Weights of a small GPT-style language model, trained from scratch on English Wikipedia: RMSNorm before each block.
Each number is 128 + 32 x the weight over its row's rms, rounded and kept within 0 to 255. Layers, rows and columns count from 0. Numbers have three digits each. The size before them is the row's rms in percent of the matrix's.

# k: layer 8 attention key, 384x256, rms 0.161, rows 198-224, columns 0-255
# q: layer 8 attention query, 384x256, rms 0.15, rows 199-225, columns 0-255
k198 140:141123117121198191186170155106096117080107151152150127130176132092158179187162083122198119128121145059116099100098155093091119119124105180082124179167074160109183113108154142142082135173086061104113140101168093124116157173110080112122133054141140127106115140125124131170111100113121090138092084134108151127131133143111108127110101115076166095095126099076052105151089152142145089140139118107113070143127133128169137114176087158110164155146081209104115084133112121137137144039150079142088130130108113069102164102127127099165133129101131137161161101177068120133174128170096124075187102128103141089130155098048100114133169169085143138103123149146148173132142062083096142111123118182166168125076039150146144108127084134118156081127118138138135161121132136093151165159073079
q199 122:125114100162115109175119156116117158130120125188123061161143169173114107118159208112111098109181073156102136097134133137147129122140153152141132122098210114079160176151086114106152157118055091123124102158106111206138076140080121193130107135114102101136157111068171133144046072162099116082105160090126126114122092133116139117119161135131074123170164097084160100165092170111199132059095129084128141108134105101120098143189138146177120070187132164134099129096083138115169082111126094116137161159121160142203141152158133134095142173109101115086079078125203167104096127155125155135102163137191149085102119164139121124075152137106137091145153183123121086130172090133095127097142146100124061079139126165128150156090152208112065119122110111139157171079111085138105132162100128
k199 134:126099129115081151187164116122048084115107116189136141145159147138033172119164125138107165138205105140142124121146131142165114120121122091096173172124143100141150000130086142121122144148128103085144098153123108170139150126181149160110146092088138128129096115122132161131131143134139147077160090185095124180090135160099108104128127155135054056152152092166089074073200144133095092116097107092090191140149176159099123111140111134149158147124142059128172085100097089121078119134127169121096114128094196113070141143137116119127141101152117112137136141135094096097165200125143094199125096086144181129125135168151129132123135104139146088069114181168152123195150064107151125065109070153088193097074122134139140131172141160122119115124121072131129121092169124108121156133169142
q200 164:105125123101126143165128111130117094113150064117204112123132165157088186122126092149171111118087119150134183127110194132142086140095160140125174168127108147135122164153130118060107182089102094123095052062191141115130153142143102104130112122139174169155131138081153146157117106137144126135119180121144154125120057074144147143169111074095122131152112133121105121187135073125129097199134150143213134165082100091152131071111064167120101094158149198125090164181082096068075117147168105076107143122138072115108180147092152114102168091135112139163149152160099112148103131107162103124090102132114208071139141081191115111125138082094176171196130108123114107099101198104140175107126129199130127107163151121157173139144029125135097117151153134148094116119121160108094130123129128
k200 115:080094127134110146098122144142115124085191136146098087088099177144099145175180121162218113146154124086081162093172108153129064174105154136109129147093118145151059084123090101100132139113160162102136128122155219093120140130109205126135090127158095133061155115108093113097105084077128106083143146130074139173094089096152125114175206111062147138159142163083121108173143106096137114102089093113090118127159096113127151098169125142057122181137138083058161134115077168133140173169150126138141088182170162151178130157156102179118109061147124107071138154149087092127159126096108142134103114120130176111186087148112125047096136187129104092140168166143154134138102057121131151154153095095161139108102143110139108090129094138115164140118138142119199124062175134126144122104157141
q201 089:078183174163110143188136148117136140075097090147195108100106109082077162133115125160105109113160130129131147065136127104200149084099103117094133130185147126117085105106135089134128123135056139124170076207128127188154137122156152147055151115092131099081117118112132163100117067096076112129115095116144107128121158065136159138100097088156027107099154145104111063086173118139062091152123127141144151118119123163098111166075096112129143150125150120092127135174118100199098132075133118136124144105065067160148163148167052181133137146138150128128101122079172123181109121096165110080132138138098099099177113167143097131079098085085079139135142104109108133094139111082120145143197099122098113131137195138123139119176107073106145137087071127170102134113092163107157057127167099
k201 090:212117123137122087150138052195118083122142152147146122120179103094111153110079087120093149095091115185116133122107132183175103107108153117088141113114132140087190164114150181091134104075161116153139165080124160129170103159179096094092149096121121104217051159158114122156132137102110173139096099195081118130129140098108124168146109126128187100148116098177143119083086101055125097143145130166146119127165153071121112171136150044134157095168204090111129181107162071132097113092140114148101148115134198166116170136128116092129123126135131103143123103121127124146162140173118120121123105126099113070096142089136071073122154120126120084166179085187152160069147124130131105123093099081113152069070089167187113143079116157092143123148134160145133140143127064091109112069127171
q202 133:136135122167085167174146124119119095152126178158078117159122120098162164147112101120150121096200129112124099110131177102123116106097089168138139163128082160156107117136130068133083081172120056096148138094177149098094114124106123121092143092105186112092111081066177121187149107133134131122111086104102198150128124113145108091086154131145161154128115156120042139123150167110130093182083134171122146124117066125126146072101118106122146114149111093093132110106082161133042086048124127127111045143089117107088108190171142119212135159071155154133100111113136116126124175146112154160169081107116138108119151158111156079108068137097107088076097058117194125172137104158110167122159085140126097122110119139142128154130103094089107078120202179132132201103128144095101206163117113
k202 086:126185149109123151155143071148106136133098138103122140067092125123125163099081110134090160183136093122152134155110107144153124070182109098074146085088144105172138126160145134171117144078151144097153090121133144190136108107108160151178167101091117138180143105166102146101131183105146145169123184119144031090115186104098121154134118168156089142169125139128107121166111145190065101094170158148120145080104174159131175202067171166152076160090118181165130148150081161081068104126164113096096152125102092171129096098074142116160122137107108071143062134158136146135092094106095119127178115137165144136111157184177129202107106133163164172161085118161157119171103160123111154068131148172087117144134186161150147121134138129137091092074089129118173087094131152161078098072138093
q203 099:155114111121169120137083134088164166178132144105078171151148122166108106108098137107089166147165097134142155170162104166135164128141140112157085190159164132100165040152117165158145098097171092125129130091112093139095169119125156092127066077220170180133164126139174099074093109153133150065142133172096117109114077132102147147195133134151166140153116047138161137170105137161124160151161125078102107151160132116164123142142151160127123107100099155110130128077148107078098113199128090107121077089147114085128143136111146092187106120171096140161148120211099074096149115123103152171090137147136110140190121100146104124179111140115128153146108154092125111160080134153149085126104202156138141096077078118212105043115172087099072112195131112116174117154156124164149139173153133
k203 082:171157096164140150177035134152102146116137108080130143116122104171123133126182145125132112147097107103085132094160169098152163136105137150161116170084107135219127183086104123183110130159110133171145115169148136156127151119072156116138113124093142160075142095137118111119173108132137135101078205114146142144083150126144114102168155130148149099073073155151132156156183180182124073120120116160128116132032120157053192169131156144114119156100077134172147127117068177141132074160143085073104117124162087069159110160129123149135113148121153140164082126107083193110126136123145151139124191137178161154111189143103136162106197177153162132141140142102188117150169137050199092104140118153085127140197202122106164085110143099175182153126130113099142101137108138107122130129115107
q204 093:104128119130141152122131136142140168109096133145104129120140116146108132144158105115128087173144113115173093137169119147142098126126072138127119107148102165131110098082075139091156046142100135106088123108132142085086104111097107106145159140141107167045106142109117079189063144135161139106132143121097205099080161183149149126160158133163109139156188153178102113112148123153106127112091138115150151129090101115098064117098138124173098097094070134081168122118132141121152059170118166195121212118114093135061146109103082157127071158197142128097129117137117099095147119147157144119107077140102120104178154149152130173156057133151116153177141112101075122152019142043178095105130167193110105137088178127087106134139109138090198150105080067128079107194171127153156138141153075
k204 082:120205139093145149155077115190164126177115168050121124118218104138153121141091100139186126110080128076130116124110132109085170112117171153112092148167137105102135144082186164104119154119119171110092125077151083163156156130116155130121112124186183105120159193206103121096091158125118075121119046142150060177187118065143089174140185101100191140148112072093125145138094150111133104158166126060131046099109125151166174136131069122127155127143127162172148135101145178169111172164120114113152116116150146113126168077146152124126148126148113085121141154148161168180116131108134080110156141196169191085116137119135148133132144135137093082095085056104148117130181113147158114095136146143122170139124131126168097077122109131171124122143109137118135127131079108062188166152125152
q205 101:149140142136136173138133074142069126183183142164153169144161148101159106142073113147124121138107136122091108074079100160149146158115140168095149084064116137079114092134120151143110101155103120106111092155172065101132098120134098156125136068084114125092155164171153136112145108108088094142150099168088091090175196221125142165145078115145113093105117138141161119095159113181098116060194153138067151091074167094122128139164118104104084135075171080139077162162167068093151093113084191183102129115085072164149146141077093137113170141108160118102114144164090118170148112153129154073109144129056157159206124136119132100143129109110084101114141129118108117147137124171122129175147096121096135099150116184080144071119135083088175148112084082114192121076180149136127114089104139
k205 093:129158153119131067144127134103119075118155107075126138103158057141162179149147143162110157100128125161160128138117132159131147118111084182117055120098149134114147113128086059089133127133155157154094122169132100131099141181174103111209128178127123125171054129089124096135137112131128183123124095124127120159103113096135195095143161144098186102113113169150090123130127059103115083142109096163154168145090164055160021131177114069118073139096155127150184141142100111144153110152048114119125153120175124029111074114146185104088197098133123153130149088104138118126104155126077100150111136168158117128131145171091081102138153088157113115096152064165094140104148108121131154116125148139200115131102037069105185141090112112114163174122187121115110143169089145126119117115136134
q206 092:176124138131118204143061078183101128143087093134121087154146122063145095150104123106129156073116110125115119204141110179102098111084132140127100141079108118138154197114134144136139093074128106151121129111139101158075091085123162137102112190109204112115130127135114077169170080084179116118071135110132151146133089136150141095140171117088121145109133130203150185199154121133104151160115140164110146090127111131150174096124149098134137102096119115159122192088077193092148183162146063178137095158153117124135061154092099123097100150127123167100113150097144160078150087085136125104136111106090162160105129218069157144156126152130126182125114096114148155098071147160215151152107165120206123110134126079163091160141104106094110165162188110071112135149110114125120137152144187
k206 084:125150124127118091145094099077125112074106124102089173152131163134126171099151059112097135136109077193175142125063162069130143148140147076158156193159149144145104154117167124148103158148150192133109078159132171139087128133164144097174101125112118159090173075106120116154109167119098127084145121150159096128115180146090082180158151193121133146157097173112117111164125107175143144113157192135129145209046073174162089092070134220131159135158106208114152137090100180110171119107131139099115138122132073142086143113123097143155102178121136183111146149095136107122110100109131089112125100114107092189138117120139175196136143118106119131106074108114133188172159179126104140108122136139136097142102108135081150109150089135144096076089096111110106094179113162180123107141147019
q207 114:108142136137143168139091107106118121145116086122110059154167092223214067156135132117166140102113088143059095209152068129136142144165105094094162070124108131117135110129090155153173106166115060147128128173095130124126136147167154110127130143108094131144109137190129113091147107123153162129130090131151162102107100150143126164125114119166091123123137166186104132079160107125078149132161182108114156161090093105133104122149176129123090116123145133165153126141147139139128104107096129151126143164095084111190142140130085179105145063161142120088124177146121195070124160094085163131162137135110122070178177200061139169111077079154084111177155121166114148070148132190097100130168167182100082156096103086099172058134138150185109108137084153131133165131111069157080191148140116
k207 091:111161136192169099183096108134100133162202155146084189124167134147145125121103161218084143150126131088146162125129103132119113144119063161119152137125093118130077149087143051084120132097119137111150136125107125141182138150154105127153086174113083095159093172086113084113130151134098139089100115160114126185133135153130144159122169148115138181173165067104098084104107110186144109111083135106142097104139182116069108179136090107092149126112083130108185127138142103116154121091072115140142144157137155121054140121202102095116069130110147141097144126192142121199104115108110116076159087131125087118146183091121092135170109112115156075079124041175130189153117143140125194110121145117171168073117096120141146182104067138127114100056157075164127184135111128174142163098152175
q208 095:129115129147140131132135146136113086209147170138062103141135117138140110168135147065136159142108128159142113144145195141157100114146178140170060176118126115073154138171091148136070087074121125090134159062074129112081119087103131089128131093148148073131125107063139120093133136096176170090160131089070094164135091122110157153115135154149178117093114085112089114189090200089224148194126092119113104118150091155108153110164156166115152110128126113153096154109140162054112150170113141102109096150108153079113134170162166152177144097150129162155113150209066144115157084174096077147103138103163125162105158088086140092157087102156138139068102157086143133130111107156151131120128139133188088118112107154177155120082142142127086127185198141070175144166158134156103107147086162
k208 079:125130110137118154117073112180159134128150070154099138142071169162140106118182180159085113222122120076186140152155167108120139121137118109172113161137118130140094110118157158185110148074106089135139060124151100101087131143085161079178083135146101167116130131129149126112149132135168097058120170124164141125109074116153111073123127198122106140117117128104098166114200147168135110126124145119094118141138119160106154126155151184151133132093112156133160075104067176107090101149143108102073155137135077144133084106098139100105098123120132175085145198047099142092099133055124222080145112118123132221152160122108158140160112204122155152121105141077166120193134168086173106139123174150103122116139195119099113135136143083138135136076079069123159119124116151185143105174171140
q209 126:159108144122110144166113155150114136088127118123147126126142199166118063071158129133108074105100168134157142106101099115156140105124110168132138149128078107074177145135139068086134100167123119129133111173183108135125090142204168099118147084138141186110109179080155103131162192114137099110114084115152174138100124132065090083020058147107137103123122122103076025138165099111069129136106108163105114145165098115145155123114164162118180103169077137092095140089120079105094110036139122151108115142131086150146066144111177143084109104169166181115089129145111126184089161104139136126122072132114128118106154107162139122094066140119139101136107163113137117100142191168157149151133133146088167118126098086142187133135110108118095068106102124142095113156135091190089147172160040
k209 107:122065142112153115091123129091124152132111220191142138121112114145142146200132130127122129131133119088102165173187176205179147116134157162132101071085178142137072107164168179116118068128154126111090155084094182118158150115151105129147123125165093097115129099158170095115118113111135165076169123140142158099132131050143130180144143132142084094116094101095080168115133173079133117100064091115155185160096077122061090137143143169161073160160091119088158117159146168116172075114135132175134135064169155178110159174149109173136089124066134180109071129141110141138058146093091124140140142137136134113109173150164103131118140125150159134154122151176165133125150050133084123162164141150124110098075110139204140064120091145125154165122101113090127170055109096115119104162093130
q210 075:111104100132135120122093065079164129106113148068160189118203117131134092114070167102150183106148129138109175162202109157096135115177107118063199129126138149099144106147107113108152164157160121151126116126199101104166127063115127143099108105135176168162107179132136115112184140160087094127120102215122170125129133153141168119189168146121138131115100055170114084107165075132071171101103122120122057135090130093148132169121102183118096169068074106041171161129136105090141118193108057132167151092140151115141119110053072165137097158177144181118168105134123110128141139127150123096151154110137154087130097131110119176134124106138101148192154100087062132167104089146133121157086151147172130131169106155140141109130090113157128130112111094093094117126190119143101120195104117
k210 073:169146022135126107176098177160095097098158142114194169103185119132112104154162092134135115121082112122124096160096155087113166154099168192170103094137119161081128133165157121114125119161140090116084167135085070164149123128203112120109126116164131130111106170099135116105132093143140167136139122140167162097127147158156104083173160126087163170186099106122090130100155098125085121173118125113113125168116145071149149161189140118138154067151139120165145121102135092163187118093080074121109066151103151074081192186200114084132139141115188128163138145114141113127132180072093069136154162113168150132088170127159098160169216149091123052099163129182130149081172102106179130152160104183144140115097104194119187115130120144126114174127145106136126141128108112131070158133135144
q211 090:131090111089133128149127158152124083131147186133090147174149203091102123088193123080112133128161100167124169106098125137143089130125164098133085143130105103119155124170093118139173101135172137150153130138150145115141092070138115136159128124163130128170160173135151166053155138075151133090135113172091156095109091133080144149140118114102149108146128103171129153059168147081167148143103129114119118184132069125110139137121126170190159091173146148092111059126115187125146176150124129101161133134130157126145119125181194112169110087181166134187175097144145080203145131117145108097080200073144132126112096071066152087132102152150191141072138128064196128135093119167096111171136101150157104168168130145146094141113191109105146144150144081095102113157174128096097085159013164
k211 085:181081139160114162145123134117082137115156096110104123122087130164156128197122168108145113113195146144113152102152162168110104114178106163230110136109179114099162166105097152165132118098111137169137131150096127111137137133101138062163123106139098162209148104169133081103172181165178116163157092119124025138016155097148126148164129139102158068112093136109100124107151157155092097145141092113128074090045113183117114096074114134192083115088145132189155142166086162137100096151139133094117197143097134106106114131089142131114094134157103130085081107020142148105138079137145174126132148165163171081088155098119094088137145153112143128136165119156146173108092103130113096144168168110072125137132107125165138156190125149118108132131132124125131158066115140090085135155149100
q212 086:124163133181148132138142105158138108061145179103121057123107105159152161132136133107172147121131160180104082077137115086173095143143071149157146146121113127126129157166142165118125168158104149168185134169079101179093117113109115163126074122115072085130120144164106085131153103121141163111105234187125145182157170132090122108088118132115163120192113167099141096059120096121114136103103126199149127114118074131204103188092086111121218158159146109144167080167115082217182122153123149158119148173128167130116119128105110149117141122092122111127161131063095112156116146090187134115061105176097090114122137110116143156146144081173127126147096083117100093084182085147129146092119067083127110181140167117097073165154119119133186105098156150150123078148109133099143099101142083
k212 083:090120122109129114148124151127133079103122109104146183154082135112097133210139165137137158117129098136165121157129049105097140135052155104122113087121123126119064142150134081128104145092159173163132122098110111155142147144107171091081131151125126160152181122159119144111078175086091122156183191121217105066113105134138164144136137119090166106100171135119135071181137136116163166095082146167122153124172128155134155173132145097164124101138159155112137150102111083163078151106117157055183129111133112202165185097100150114140110090124204104091155094121124107088158107107104111179105160102092156112107186173062087121120140153089085131154136181177156127145129140185115151157149088075085101162143156175101139075110076120130079217157115156111119155087103183122107159057155131
q213 086:093123119104087100152163106116123114147133117114180101089069149155174149096137174132076163146097175095112081120187110155116101175130069162136120083102111133111126154173089197158139130124131148158124074162110093131159128133170133133178127094137096096103134099205109137133154141057149173158150121175165072125146177182179114135109128053198118156133207145139099093099117100120096069159154139166132122125076086101111118137115071104108133144100149101097152112197179113153154094160132160170125105124150078127138049108129146179109145155094072126155107118096120118145166155083144146133128143164067112111153171158163121118126146126161093047165119090145149093086128114121118117144107104203101135129090143111094164161115096111170078060165102117136112084145096102155148160104217088
k213 079:095120110170074079174183143134059099087147152149107186084197122147102117136145108147130208100104069182135103117118167126174118139131150138092161123159130152095156179120159130120181141098103125059079151145135154155168116131048085170107147126153144053165074225124133134137184143132138108159152115162125124100140145136113154122152102163107101118224164118125068063098125126113163110169131125083082098109133191137141135160151094086121145141170170070141143162134176130147115160153168130163121139168148157149114117167117119104115144083115104158158106130161077097106160187121120128156144109173134156160111174081089101120135148116124129087084145116166127140095076104090079095061142094150156149090104141105118160105085121168110119107063174122166138175168168155143135099099184107
q214 085:120165105118072095104102121101092165093188098080095128085155169169075204136147154109121120080106149143167068148122110154109209157139121130149073054154122162125143078156123124139067154118124156148090086154196141100166131138120127140062108119169118126166181075155104102175155130154142087109133176122155147135166160165139148099197099074100162132122048120120145092118142054105127089108116215136129135135144150145119074144170148113090120160108146118119136158161104105102159133188114115179156131110107112122215078154100070193203129087147158112093104145148121125128104121114142146126137111151093180202109191152109094139106169115136122095147154105097119154137141106139121112185121104071105101118135158099144130073119155105165094072120134125181183132137169142139121115111142082
k214 082:055063140158178114088162086114098116124115118123103134127162180121135137143140112121167117159087120168188088096138068086168057103043105151116130055112090135090107137131130134146131099114092164107106157157121078137117089136138111140158079141156133023147098109127115139132168137098107129155142159059106111162094180169125135123130149110073164073103070124139115117123156112103125109136125121158130099075160128110119089155109108132134112085066046142104131122129139121159166138125118062085159133076169086099026155148145170054104136111098143119072101099157158094137087125087102130097132105072133128114112088162134125130161108125191069092182116128119103143136147115101115140098166115096142194157042120083156134123101122127196127137110117127103103158182145176105090151123079113
q215 090:139141125121150126127157100097057137121099060139112184118198111204124164185135063142048144099164125117104098093165122143133120193091104140093174167172154152108160091065146123143130168149123142050107116165132097171137125171113111096146097117138098193118126160141165102103107097101159115166189144095144140136157154162112114125169118103159076084143103110094139074125077121106121116165117127154128116078103107134113092182160137157122104140107119130143107079131133048122074123089143143132108108082100098188126139121096167109134139160121096166100149170143095140151113152089138163098174168177101086095145118184092141174085090119102122079085098141193129086078145067159110117116118086143086170062129051141076121129089100074136172075148126103149124101085128114137056156128140115
k215 089:100119164116115092165138201163139145127118149129149137076141112075105163116097149154133100063151123103187163180148131172128168129161170129120152068182110109101118100171105092094182110137142086166195150175131174168166212095183135089100124064142123161129158166159204135123187080095134147163139128093123116131176113164116137122149099153105142084110175113157158099095144158112083111182100095167089214161139123078090123159166111157120128173107131096148107205165128094129143162078114141114143154144119116084123083167155110152102121152186107098192113077141176107086176193122074101112153121149124084138105083176178143101067094085150145162097180053165108087107130121159107162149177124130134117115132117120139126131133143116170135098078161100139117120136130094137112107098135134
q216 083:178089158066212153093146150116157117146123155099135144162102135096159095146145107117086136174113146123099182135074092107119111133096166138159093153120154130115138134114130083178127101175143103050124132085167118146133124076089151115137135183129121136155159125130093110118112122050093110068156115088076103153123103130070104123113099123088103103117076123105185151107068099084122084201151158132064144168092164189095133142146129155127102100115074149130065109160157131109105121201167146090116085124176183079144091165103199077196101123166131092103138144136126148114067101168113101124147170127160112136162097048127198116157100116110136146072096118097141071069144111164158118199106160137085186165156125121119169156111132155114101145159132172154115110158157092140148111116121148
k216 090:115107116143100124124080148150134080109151119147062056131134215072123167080159118091137125145129125151131110161204145144103150130137093087161168110126157133079081154187128137161174128121162129122204105136133120084132105127076156116191113166062130165056158124152120140136190100105123061122131162102123121064084120109094044094149083130069096087096089126144131103164107135186138119123144085147103127164111074120127189118123161114135132145174061158092078133090096125061089107116144100129142151162174155145116127109063146126106194139133071149185134116123184126097068104125132184182086090125142128176131159121136169055073142122151117177082156160126167133114132138106143151153143106118129083140132127093110156133125125148119158079104083101119154137080132124130138156192094113
q217 163:129139150126205081136089140103109072145110117134091119179149126163171099142143154053115179121118115194070085147133126094123118148119123185158136078179118100112108170125079158138101175174138105164128112153090137096106078110155142163137094122192133139196101102172142188148107141113120101149090098163070067166107171075168132181151104110156080115115166117137134141223144124164063140125174146141116145147118104140127117140082151110133068095136157120160077136140148118086175172190109089139093119156066196142154069138139108096126132089156141135107096137170181141148111178151143119109150136177130104094119148055122128105106156065146117060159101145194137107137185130145122076124073166112170125124096134098091132092133164135157109151135130129142154136150091100186131098132168193
k217 138:155158164169134074140080116164151194106121148132119167109072172127149060142073177102158086120115055113144119171093133151119124100107116107149131159116116169104156183148160160167140155121105147112116147158111118152136108084147152145110164201106085138141147157156138143131156112085099120157157163114173121065114158160108063113137148126149160115142120118117155165157138161145158131131132141065147152178121138131128076125081180161090151088110160121107105148072168149130165072083087134161154188114153155147190180141105087148123051161055153146074136113164139106164093195147142164080076125133148147158139108095090145152167122155119074117124179139062163164106186120067151129158098087090120132043158150141177102164079107152077133132130178129099128067101140096118148125078078118
q218 140:110106142124187145192094130096089158140087095079141106108091068182190126157108191129157125097153176041109120164117085101072083132102154160151112094140143149111136100092103127144128115154081101104141173127096181089132119086116188138091117129147150112143141152182044104112156124124057158154180165134121092167122177176089117143094153036134079132137083138089143140100123147142106191123129148108125196151157115136147119105150120127088120111109080096069113130177148121167096097132104198157178067159089171105100107164101150118168097111039155119097146131124149075148110116096100116102133121144173146123151132140173164142088087137154152105122147113188145116070146100151123124163090083100100155196102079099105127119178113143144138155114133096088135136121166107130194122116096087
k218 124:118182116109105133119138079162133107142136139130100162139132135171100059149195152169079191146144118164124134099191131211151087158111091113111092078108142082144161111164120140156068167117074111100164115170075155158100153128179112136159109170133068134133068151169134119106089091091149126144101122140177130113117144149105140144175121172162129120094068136132147109118107118108111147064096158160075165129166169186146134112095156051178169144115187077134135108086133171161213158125096106147067189110135131181076138167145180102128107207139108116103069090134173157140131158139122158176094115149116050138073130089150153101116128130106098102107119093157151105133139155102108084118160060113130150119174090128075125120174136101140093135113134144170112087088083114127145171125153156
q219 091:183152145110111092167153119143106199133084159157161127178122154150105128157105100165097162162096161113147119126119089159106139188076092156121184053186201132124135162154080139112101167089139160127089088109116053100150112100161105136174132098153076112125066130199141158137151120089158158110152140137136090074117126126126139128173123143081113163112160110143108093128075163115136101102163109121111175147119155121138140165145096107071129149115126118114120154122122094154084101134204149184155165122149103097119103146123042126093102119142126125072081108151099117174123114105116132098103189122117122138142150146171111126088194087105107079110123082241144075037147083149106203096168088186183147106078121144127116117135156092177098185136100111129166156151130125131141135132113098
k219 095:080110095177130089205117161132114125159155118125123115063159143103104127072074127064141140067085119187151108190091117104097130164077134149083115091142115093063193128046136083091144123148134085086195139133140124147207130151166098158080114098137209110115121112148087096157141078149120146145139035157144124168148163154132146117157106145181117083103102159124096128163174084102132102117121120173160060167069139066128111133161151100124120151187145086112172153113172114120116103110146138125121099096160155117119106099161141147109176099082093181113141139068119137138130109097133134111150149101072108128117159123149152114152111105114140141176185118177069086151114086099173154144130120146152146115037124113168169150097137085110113144078180084170127143109132113146104150115165115
q220 085:169142101113126151147144095095104118186171101126122124190138116164186185143143178163137060147153137153187142095135153136082139071131085113098173149173067132154100181111125145099156073155127173144161113087149136111152114144112092089156148094089187140135131145109127133114135177142135114135166097144109129110122113100135133093141109043162118075155185136134182120074173126128126172056132100135134159153094145065119097130104209144146076132148132138118112194073147100143135115165105106147132185194111092046107119160165098142114064153163169105140166101117125105108111207138112127110158118120116086087137097153192113118147100136172156151104110146122117215112057118099168167178105141132102128105142164156109148097136138095180209146130158134107096165146173099127125143141168071
k220 083:234111081128077099185147139129147185149162114113189136061136076132142120063073135092185149119113155077145116149114142124157109110151159160160110134134106132141092102121172105074083095161201130104150196120133159119133138142125092098119132110144104137193125158156088101178200158126069149174129147151142129160091120116171132129087171164095142163162134090124125132142103137078095106148196147172162147153126083136134140095153145087102207097126131148177127133121185109120114160172144143116105108111086161089116177154027131120102146107101192130067138126140152136109085156133115170196106052150088108152130154113136123119130177090130137077142122181128142118069106150142180124110148111169142099148112136126126093154151121160180082140191153117136162164092091098190097126133148112
q221 099:122166119157100113144117164125224090124113149120067134107111143128138055134184062173164086108153107127137146117112141164086156134092107092070113096141124144163064121143129073146096182097117140116148108137165183121147133123100152140117188145071082118123119136108199120191094082099153091103131139105134173132141119083131153109139150117124122184119065164168134092148100086112071089117139174158068109150081168164170124126093080157130103168198150134059104110121094139152086114100151124217175208090134102099117135132134083147137100129123145114123087180153064133190161078093113162147111105115119122123142058132116094113140114142101102112122162055099143094146094143168188171201157150164139139142153139117131136148107116111118117158091113209115121096139124153082131178117138127
k221 104:157162127161168138145112091109163133111084124104124061200111118073161097111135135080084161157139093080139185143122102147065153101145124105161100168116089104148104165113107134092083102146188107143151120083134148150090107151147114156124056088098144148106132107097166126127189126109089161126135092144117164133106118160111092135173089127119119169074105085126088159138160064120162124175089128151171181150164113153128184103075160136134123135197104156084137112125089178066131156161123152014176108137114103133168158100144186158124128094090142128110192130073155156217061074098074102148067130152142105109126123098111136156140112114150118150158148138143059091127172151160127165132086135131166108170106160119157154147172095117111136155178092104125123131158100157132123166184174180
q222 093:148137154084136131120032117129140164152078103145169053148089175109136126110124141096177135120105166101120117094145084092164121076131164134216165096115166122136104155156138153113137093150130181152126128155071184158145146121159133119123073132164119113117151118144108081122126133130147210127142141094094088138123183114117095118077127107161124146107141090113155162179107098169181157091077085117093136047151129162101158154123145082156122134111115127144119088067116122094156087110108174094125107108133096147109129133138076113243155138099115102073177118164090187128145114162172110211152111130135035076141129138161082181164074119091120071149130139100182109088178144106123104145158127090125140132150167097127134129102164079091154103180108106125116110133114103133076139084186103
k222 093:113096151097085153123159139160128127228164143137104103150138111130106088146121177151101158116163145117113184168137122129097162119117147093165106122136206084141162099176112195142120133075134112126112088100126049207159081091123174122176119141098165169152129131080151169162092125103185139103098121146170137112126098109102106163120118147116097177045165172147106181144159134129132116175138119162135122153079157083172145116074159109135186128150146100108156108119098160126107094133111149100153138109198203134122072106156124137200124149086129165078115144150150151054113158116195133149072151151108122134100121164168174135115143155104150120127151188103112187101156117094193132131077150129106105136145176139166127133200149154148118225101156144104113117126171104145154148142073076
q223 091:143125153148194183152085185149142152111098182095173116113122141140145138163135132110145150159133067084097139094138118139110137120135127131104087166119116102193124133117092140158114072115107096109104108087097107159155166096121138104137143108155121166133149066118094146113193147183103065107108148113076092147096055059109128095147092121080163119074124103075129155141125209051134120149145099119146132136156115127093134124109163149081144085148116134179116181118146169124124154135181110091108125124110223089122175131107181084175134096079187096148200137125087092153092119143115103173089120095113174141091142074143113081173088188119170140119095174105140149204120153181100116118142144108129102119170119133182101120129103160118136133123148057150142064159196083154120128109067160
k223 080:106088127100110187104170141147148107146134090129105085157127152111151171124137160140156074138164140074061162110091158057194099122091097115158131111106128143058138188180151102149118138121064109134095114092130174110081157112094167132125149161092109130136174114060120120110134114077156088117121164127088166088138113113193095158081073097077139165100145178103103088100096141112161129193153093123181156145131144181115105154105115153141106147130119137146120093149116087152044154093156122102175130116134140167149107097114133135052134150145092142118103121138167099057102112168123129090118096110121132157147132165133152109109110125110182104153036162119151080097094123112058194161077112164117115174139131124091140131154118098098192135171165171136027106108114170132202108135136102
q224 109:075187109136075164099130119153097099130096147121185084140163154058088165169067190109121175109119153131163108135100152122162165074136105151106124107125091158099098109134177115142067156119072111152135104085108128174145143173112197102118134115094139081101086125050181150186088153127083158149122141088160154125150169145095138090090131125135158097077169182083061127181092150084085117123113148130142093135127138135155082168153114094130105138135075155150179155119146160169111099047169129135104180083079126165120092138160078123125162131077187143159103129156100098104140137124138072212090123131138121087090131160110104152152137140109161142119168117094082090140185138071140107127116143149145108121131131120192081098131103159168143088099120126131155104113063172072104113112176091
k224 085:074086090059126090079147152140070060165109122136136104122128113102131146103150121122088119169113045164101174183065047133148141152136129105106115161095111116115113137142166101103088070165107153085147142088143109125163149094145131086129142179118142086203167153143141128168096097153124128117096088133118077056125119096129109164057161125105072127155136097130091163137175050120101150099127159106180161136166108102162127129154155146087197115129126165130142137187205174127130157121168145120113184114104125130147123117192142077138125134116103105132084141103116129106145143198142140148099074212099170178106146136170171124142157069157129142112178137097123151164090113083143161149089142104132161135112135132103118146152171102152083154124099206095114158091151127143194135163165086
q225 091:128129163102192107118117034167178087131175145083171076114145072065097079122088078163165103163120063113146152181101122151101186144144138150171124153181118110150113165119145123151118163174153164130185158109151122109072100114076173071136160110107169089149128088163150178132152099156134140117102103137110060158104119087152059199128123154135141108107109121113114185140178131110173132183164144127096156135157123107142131103084129101060162108131136118071143099126086173105101113109138147103169128049136171106114155112137096144131159101117148148117150073133167143084154118193096119116102098163102098126130072122130126139162109113104150165076191108119098114153161137114173141098157182143194096099105108145162182156154106132099160146215114107152165149119068149139141180093126109